Weights of a small GPT-style language model, trained from scratch on English Wikipedia: 15 layers.
Each number is 200 + 20 x the weight over its row's rms, rounded and kept within 0 to 999. Layers, rows and columns count from 0. The size before them is the row's rms in percent of the matrix's.

# layer 9 attention output (transposed), 256x256, rms 0.0606, rows 161-165,225-228, columns 0-255
105,176,216,163,186,201,175,171,206,231,203,211,231,205,207,242,197,201,174,185,231,179,215,189,199,175,205,184,207,215,198,195,180,211,190,183,176,205,203,198,192,184,258,227,211,211,165,181,211,221,201,208,208,195,210,180,242,203,222,180,221,199,185,236,201,226,190,200,205,204,199,182,180,222,197,181,213,190,183,202,189,214,220,172,202,196,205,187,172,202,225,234,225,201,206,218,194,169,223,216,171,172,183,166,229,199,163,165,194,228,191,196,227,212,214,193,168,178,177,196,225,232,199,229,183,212,172,178,209,196,197,202,204,209,172,204,178,181,211,252,238,199,171,194,182,236,227,216,202,139,213,213,188,232,184,252,208,203,219,209,186,217,177,206,181,214,229,173,226,201,182,180,215,192,204,200,197,180,223,211,189,172,220,178,192,172,167,190,182,201,228,188,213,233,170,162,212,195,200,223,204,232,214,191,196,200,186,153,201,219,213,197,190,204,192,172,200,228,206,227,192,223,226,226,213,181,208,173,199,237,193,203,208,201,181,188,188,201,225,175,214,239,199,233,210,198,189,217,218,200,217,200,222,195,197,184,223
105,136,192,203,203,198,170,166,202,234,180,219,177,204,214,188,168,210,206,189,180,182,203,191,192,186,166,186,214,214,168,202,193,221,221,213,193,208,184,224,201,179,205,217,183,181,196,200,174,212,183,164,199,238,212,159,170,218,192,179,185,225,162,239,218,219,181,211,242,210,196,216,165,193,222,168,203,202,168,205,208,213,232,184,207,193,186,196,199,209,221,185,178,220,219,175,218,190,186,194,176,207,190,190,178,207,222,193,223,242,224,186,236,190,208,221,195,175,197,212,193,206,211,207,190,197,219,220,217,221,224,156,231,225,202,189,173,226,169,195,233,178,209,189,198,192,215,232,207,167,205,228,218,168,176,180,182,171,204,199,186,184,225,212,215,191,182,212,196,199,185,201,152,169,185,213,209,190,219,210,196,190,207,213,196,192,205,184,180,201,198,222,196,190,207,222,209,206,155,208,225,210,218,191,188,203,207,189,186,206,173,191,187,205,148,206,185,159,215,203,208,219,240,197,206,200,206,222,156,224,179,180,217,211,229,234,144,207,201,204,220,172,188,216,170,210,202,199,175,182,222,184,205,203,162,172,207
109,170,207,178,161,210,202,179,199,210,208,206,201,219,213,255,195,229,217,185,176,201,223,234,213,212,229,202,212,162,209,227,128,217,205,225,213,175,211,211,189,227,206,205,228,226,204,209,237,156,169,170,222,210,190,180,200,239,179,202,199,209,196,211,195,215,211,205,183,208,204,202,175,188,177,200,227,197,178,188,184,222,176,201,195,226,177,184,187,208,240,202,162,195,193,180,183,186,210,212,198,187,213,198,229,211,195,202,161,228,199,196,225,162,175,225,229,220,189,200,223,172,160,229,205,213,193,187,230,248,195,226,199,197,173,208,183,245,201,164,188,196,185,186,167,181,226,192,204,213,230,213,221,223,211,215,198,176,187,215,187,235,165,213,199,196,192,172,164,159,200,191,196,220,222,186,189,190,215,180,209,184,219,221,200,225,193,175,182,221,213,209,236,200,209,190,205,189,184,207,220,203,190,205,194,203,199,189,218,180,175,182,171,176,201,237,217,191,182,177,207,225,234,193,210,182,182,207,214,176,202,203,217,175,225,194,223,207,178,185,218,186,192,207,177,199,222,226,199,229,194,218,200,206,238,204,215
103,215,213,246,192,219,166,198,201,245,207,198,165,190,183,203,224,202,150,183,217,208,202,214,163,230,183,200,172,195,191,221,183,203,196,222,249,199,195,217,196,193,216,211,203,195,184,192,224,197,193,227,173,219,196,212,187,205,211,175,182,211,165,221,199,182,204,174,221,208,229,205,201,212,249,183,209,241,189,208,188,202,173,230,169,210,189,180,151,201,174,198,183,220,215,228,208,159,198,173,192,190,204,213,208,196,207,184,200,159,199,210,219,186,222,166,157,181,196,212,174,184,186,188,196,178,204,229,192,197,217,197,215,215,214,196,173,192,202,206,231,202,212,198,236,203,208,220,216,190,173,209,195,184,189,175,205,175,213,223,166,175,204,193,201,213,189,208,209,197,195,221,221,180,180,211,225,172,212,181,165,205,195,210,238,168,198,196,180,193,192,211,172,219,182,177,192,191,199,212,216,210,198,204,198,210,222,156,178,255,208,186,200,207,192,199,180,225,209,224,159,177,190,199,217,147,197,208,175,236,191,194,189,178,194,186,192,196,180,195,201,183,202,230,159,217,222,199,170,185,181,170,224,154,163,194,226
106,206,160,207,241,180,194,183,212,191,181,222,195,187,202,187,178,184,187,196,202,184,216,191,222,182,201,211,206,166,212,194,255,176,216,192,186,198,187,214,194,213,214,231,168,204,175,241,217,160,178,208,224,214,215,181,213,244,222,204,188,198,217,230,178,227,187,201,196,206,206,191,190,215,163,254,203,224,202,180,224,192,171,159,219,168,188,208,233,213,192,170,192,221,196,190,183,206,224,207,186,173,188,226,228,193,190,193,215,195,190,170,207,195,198,222,191,217,198,155,199,196,187,207,218,243,192,183,202,209,177,174,197,189,205,169,212,214,202,211,236,155,233,194,184,235,217,179,196,181,180,193,221,201,187,198,235,215,226,173,187,214,213,191,203,186,208,186,203,183,216,197,171,228,182,199,185,215,221,214,186,222,202,177,174,183,232,204,195,177,217,215,231,210,199,158,215,190,165,188,174,174,177,154,202,171,210,203,190,183,237,219,170,203,195,200,191,212,248,235,230,194,200,209,186,174,219,184,220,190,195,201,207,222,202,195,159,201,200,193,208,211,185,227,224,176,206,211,197,188,233,230,226,231,198,188,204
097,206,205,141,195,235,212,198,203,215,245,236,188,217,208,212,192,231,202,213,201,183,185,191,197,174,185,212,199,194,174,202,183,214,204,200,191,213,201,190,197,170,207,207,215,225,175,173,203,242,219,207,214,210,194,189,219,150,181,201,235,185,186,221,184,196,190,211,217,180,194,199,200,203,197,171,185,182,192,229,190,158,185,211,205,212,229,183,176,195,228,246,238,252,218,189,167,165,198,200,127,167,203,185,207,196,191,170,211,224,205,199,196,202,212,203,163,207,207,183,204,208,183,210,195,199,178,189,221,195,181,194,217,211,187,223,169,169,187,229,226,231,212,222,184,200,219,186,216,169,204,193,201,226,202,203,183,202,225,226,206,212,179,192,203,210,215,187,212,181,206,197,193,181,209,188,204,180,208,182,223,152,214,201,216,201,210,174,218,217,208,169,249,220,226,180,218,174,194,202,177,196,189,120,190,213,191,186,220,234,186,224,198,196,189,184,178,199,195,198,198,200,199,214,229,194,231,211,175,218,221,214,202,210,168,191,195,174,175,181,207,223,205,223,215,209,165,237,207,211,191,216,199,189,200,235,212
096,166,188,151,214,236,171,202,200,205,202,221,179,210,215,205,193,234,212,240,178,175,212,191,181,201,164,185,202,196,171,200,208,214,219,216,186,175,216,200,220,162,205,182,205,166,186,191,175,211,202,174,205,217,195,199,164,209,194,190,196,235,182,204,199,217,171,166,238,214,176,195,201,205,178,167,208,199,197,206,217,228,232,202,207,216,187,216,202,189,200,188,174,223,234,181,194,200,198,209,173,190,178,191,184,195,203,188,234,213,201,176,237,182,244,194,212,180,197,213,180,210,207,209,181,183,235,203,249,222,232,175,222,205,196,191,215,204,193,248,228,202,196,188,208,178,212,213,201,175,192,205,227,183,182,194,215,184,198,218,205,180,183,179,220,179,213,225,194,166,191,203,165,158,224,196,191,192,207,235,206,158,231,230,224,214,189,200,185,220,206,234,206,197,208,235,232,199,185,186,188,218,219,150,180,193,203,201,221,192,169,212,213,191,195,183,195,197,218,207,231,208,209,197,183,173,224,217,169,197,181,208,194,223,191,183,155,202,207,180,258,179,197,196,176,224,205,204,164,177,184,196,150,217,184,196,188
091,200,200,197,210,197,216,207,194,197,183,179,209,201,190,197,213,219,230,230,156,207,208,197,214,236,219,228,220,166,177,212,176,239,186,227,224,174,220,209,228,211,212,163,217,225,227,226,221,194,197,174,198,189,202,206,181,204,157,202,231,205,172,221,201,240,214,152,171,194,206,207,168,199,189,174,224,176,175,191,178,198,187,196,211,238,221,186,145,183,206,221,162,218,219,179,175,196,187,193,172,176,203,160,219,190,202,212,190,210,214,180,211,231,229,181,228,203,231,200,176,138,187,221,225,234,200,202,218,246,217,193,209,204,163,191,197,242,221,190,171,211,188,198,219,195,220,197,195,203,211,206,201,183,241,223,206,195,190,195,202,225,203,213,189,182,205,205,204,183,200,207,190,213,244,191,160,187,228,211,213,172,227,192,185,212,180,207,191,239,188,209,204,232,247,211,212,174,175,205,182,209,199,191,175,185,207,221,223,212,191,187,180,192,220,214,205,177,188,191,201,214,198,170,188,207,205,208,199,182,188,187,227,207,170,171,190,206,198,187,224,210,232,217,189,218,201,223,201,200,214,214,203,190,224,236,186
102,207,200,213,186,237,185,228,205,216,205,182,166,213,224,214,232,184,196,220,214,203,206,213,171,194,208,191,205,189,212,236,220,178,222,222,212,226,215,209,216,211,223,160,189,177,201,177,192,215,195,181,211,214,205,199,212,195,226,219,184,218,197,192,186,180,181,165,240,214,222,147,191,221,208,200,184,197,208,201,206,216,160,229,165,209,210,203,180,181,191,174,165,229,223,199,222,174,204,171,175,202,169,206,186,186,171,159,225,213,184,217,235,210,225,176,198,185,209,161,200,180,210,211,187,201,192,208,214,188,235,193,204,228,215,197,205,169,247,233,207,227,230,196,200,196,232,217,208,195,192,186,206,214,178,184,200,188,190,182,193,195,195,172,234,229,183,202,231,212,217,225,189,180,193,207,249,210,194,178,214,190,224,228,209,188,203,171,229,220,185,221,173,215,199,202,208,192,183,238,182,202,187,168,178,180,211,198,210,215,166,186,210,194,236,205,194,210,217,211,193,193,203,224,208,142,158,203,175,208,175,216,193,162,179,175,214,180,247,213,218,176,180,172,208,199,221,233,193,201,182,188,184,195,183,212,179
# layer 9 attention value, 128x256, rms 0.0586, rows 98-101, columns 0-255
099,217,169,226,189,182,210,193,215,219,175,210,175,203,195,206,197,201,174,207,235,213,207,200,237,193,248,162,174,228,216,226,199,192,152,186,179,192,198,221,200,212,227,169,227,169,218,188,213,224,185,179,201,190,210,225,189,192,221,234,203,202,179,199,191,181,195,211,182,205,165,183,169,212,203,179,204,162,192,212,198,181,235,185,206,214,185,189,185,204,188,165,230,196,212,170,185,198,225,193,190,221,198,187,201,188,152,205,209,187,209,186,162,174,208,222,154,186,176,229,207,191,179,214,172,219,188,201,212,195,207,222,178,171,215,187,197,186,205,211,145,176,207,212,225,216,196,231,188,168,181,184,212,204,209,186,205,209,180,190,177,230,187,226,193,219,204,209,201,210,184,224,247,207,194,211,224,189,177,215,209,188,178,204,201,205,209,168,184,183,219,171,201,193,217,191,177,216,159,238,220,173,205,203,221,179,199,200,223,237,210,205,213,163,245,226,191,219,220,187,205,186,215,209,189,178,214,187,231,175,223,216,203,181,236,217,189,207,186,184,208,217,172,183,217,225,185,185,218,202,201,189,248,196,183,187,147
102,234,191,199,232,201,216,176,183,198,225,216,203,169,182,174,206,226,196,173,187,169,171,207,141,192,217,195,188,214,183,200,175,210,175,223,188,203,165,190,237,179,215,217,178,187,200,204,207,218,186,175,209,191,185,198,207,196,205,192,220,203,186,213,211,215,209,227,219,190,179,202,214,161,201,193,154,223,171,214,215,222,202,178,206,209,215,206,204,196,213,197,222,193,233,229,199,193,198,208,172,188,195,204,177,200,185,193,260,177,170,199,173,141,188,203,182,179,182,220,202,213,242,211,233,181,215,206,205,224,192,221,227,185,210,182,203,176,198,203,208,191,171,177,228,182,167,228,170,219,148,180,175,190,209,197,213,202,158,176,206,186,230,164,197,203,199,215,200,230,188,193,200,145,164,200,161,180,198,196,220,193,178,177,183,211,178,221,168,220,184,207,180,196,175,197,176,200,225,202,191,227,200,204,188,210,190,206,213,235,206,203,228,167,217,195,204,232,217,209,202,205,214,168,163,204,179,217,204,208,209,195,229,192,205,195,184,213,173,200,200,205,193,212,205,215,185,219,170,211,200,136,196,196,193,198,168
101,207,153,190,191,216,208,205,210,203,189,174,190,186,189,214,205,211,185,220,220,235,203,191,204,162,217,219,192,215,163,199,194,221,168,177,227,208,201,212,196,183,209,214,225,222,224,189,202,185,174,202,246,164,205,187,187,199,198,174,199,199,199,189,205,189,199,194,188,167,179,224,161,187,188,213,199,209,175,179,220,171,218,165,218,174,216,230,185,191,165,157,231,195,179,179,224,183,227,199,204,198,201,155,218,184,220,210,190,224,188,207,238,219,190,191,252,204,169,205,229,197,193,194,196,186,217,199,189,201,202,215,190,178,182,193,200,201,211,213,197,195,256,190,168,226,191,219,201,210,183,180,228,190,180,198,194,184,189,209,226,210,180,224,191,223,202,183,166,208,199,223,213,233,232,187,222,216,163,206,169,195,196,188,212,208,166,241,190,159,217,159,218,205,210,211,236,185,159,175,196,221,222,192,216,188,223,198,200,208,217,215,207,206,170,219,194,190,212,192,203,190,203,198,190,164,156,191,205,181,229,220,177,210,207,224,209,195,202,198,206,192,190,183,201,223,177,173,152,182,252,203,219,201,208,194,147
101,182,229,213,191,189,215,208,189,191,218,173,182,217,193,192,189,217,232,212,197,175,184,182,223,210,206,193,194,216,194,157,185,241,213,144,198,237,204,190,192,193,197,205,211,214,215,218,228,243,179,188,194,233,213,232,184,204,213,199,183,203,212,178,221,219,187,191,166,220,167,195,215,184,199,172,171,163,184,180,164,207,187,234,213,201,182,226,209,196,185,188,181,180,176,206,193,202,193,221,211,193,174,220,198,226,176,178,163,241,244,215,217,175,208,207,202,192,213,182,214,189,187,219,208,238,186,186,217,164,183,170,214,229,213,187,173,240,205,170,215,186,155,229,212,168,186,213,196,223,230,218,214,222,195,201,176,224,188,193,203,188,183,170,198,191,211,201,230,216,202,192,255,217,189,193,222,224,174,217,189,194,195,190,199,192,185,203,190,212,157,179,178,190,210,225,212,207,208,202,238,266,196,191,199,178,161,191,222,238,210,180,222,210,191,215,220,211,197,199,175,195,216,192,185,178,221,224,179,173,203,199,206,172,216,209,171,208,230,200,194,178,198,198,191,188,168,165,194,213,184,207,207,213,200,183,206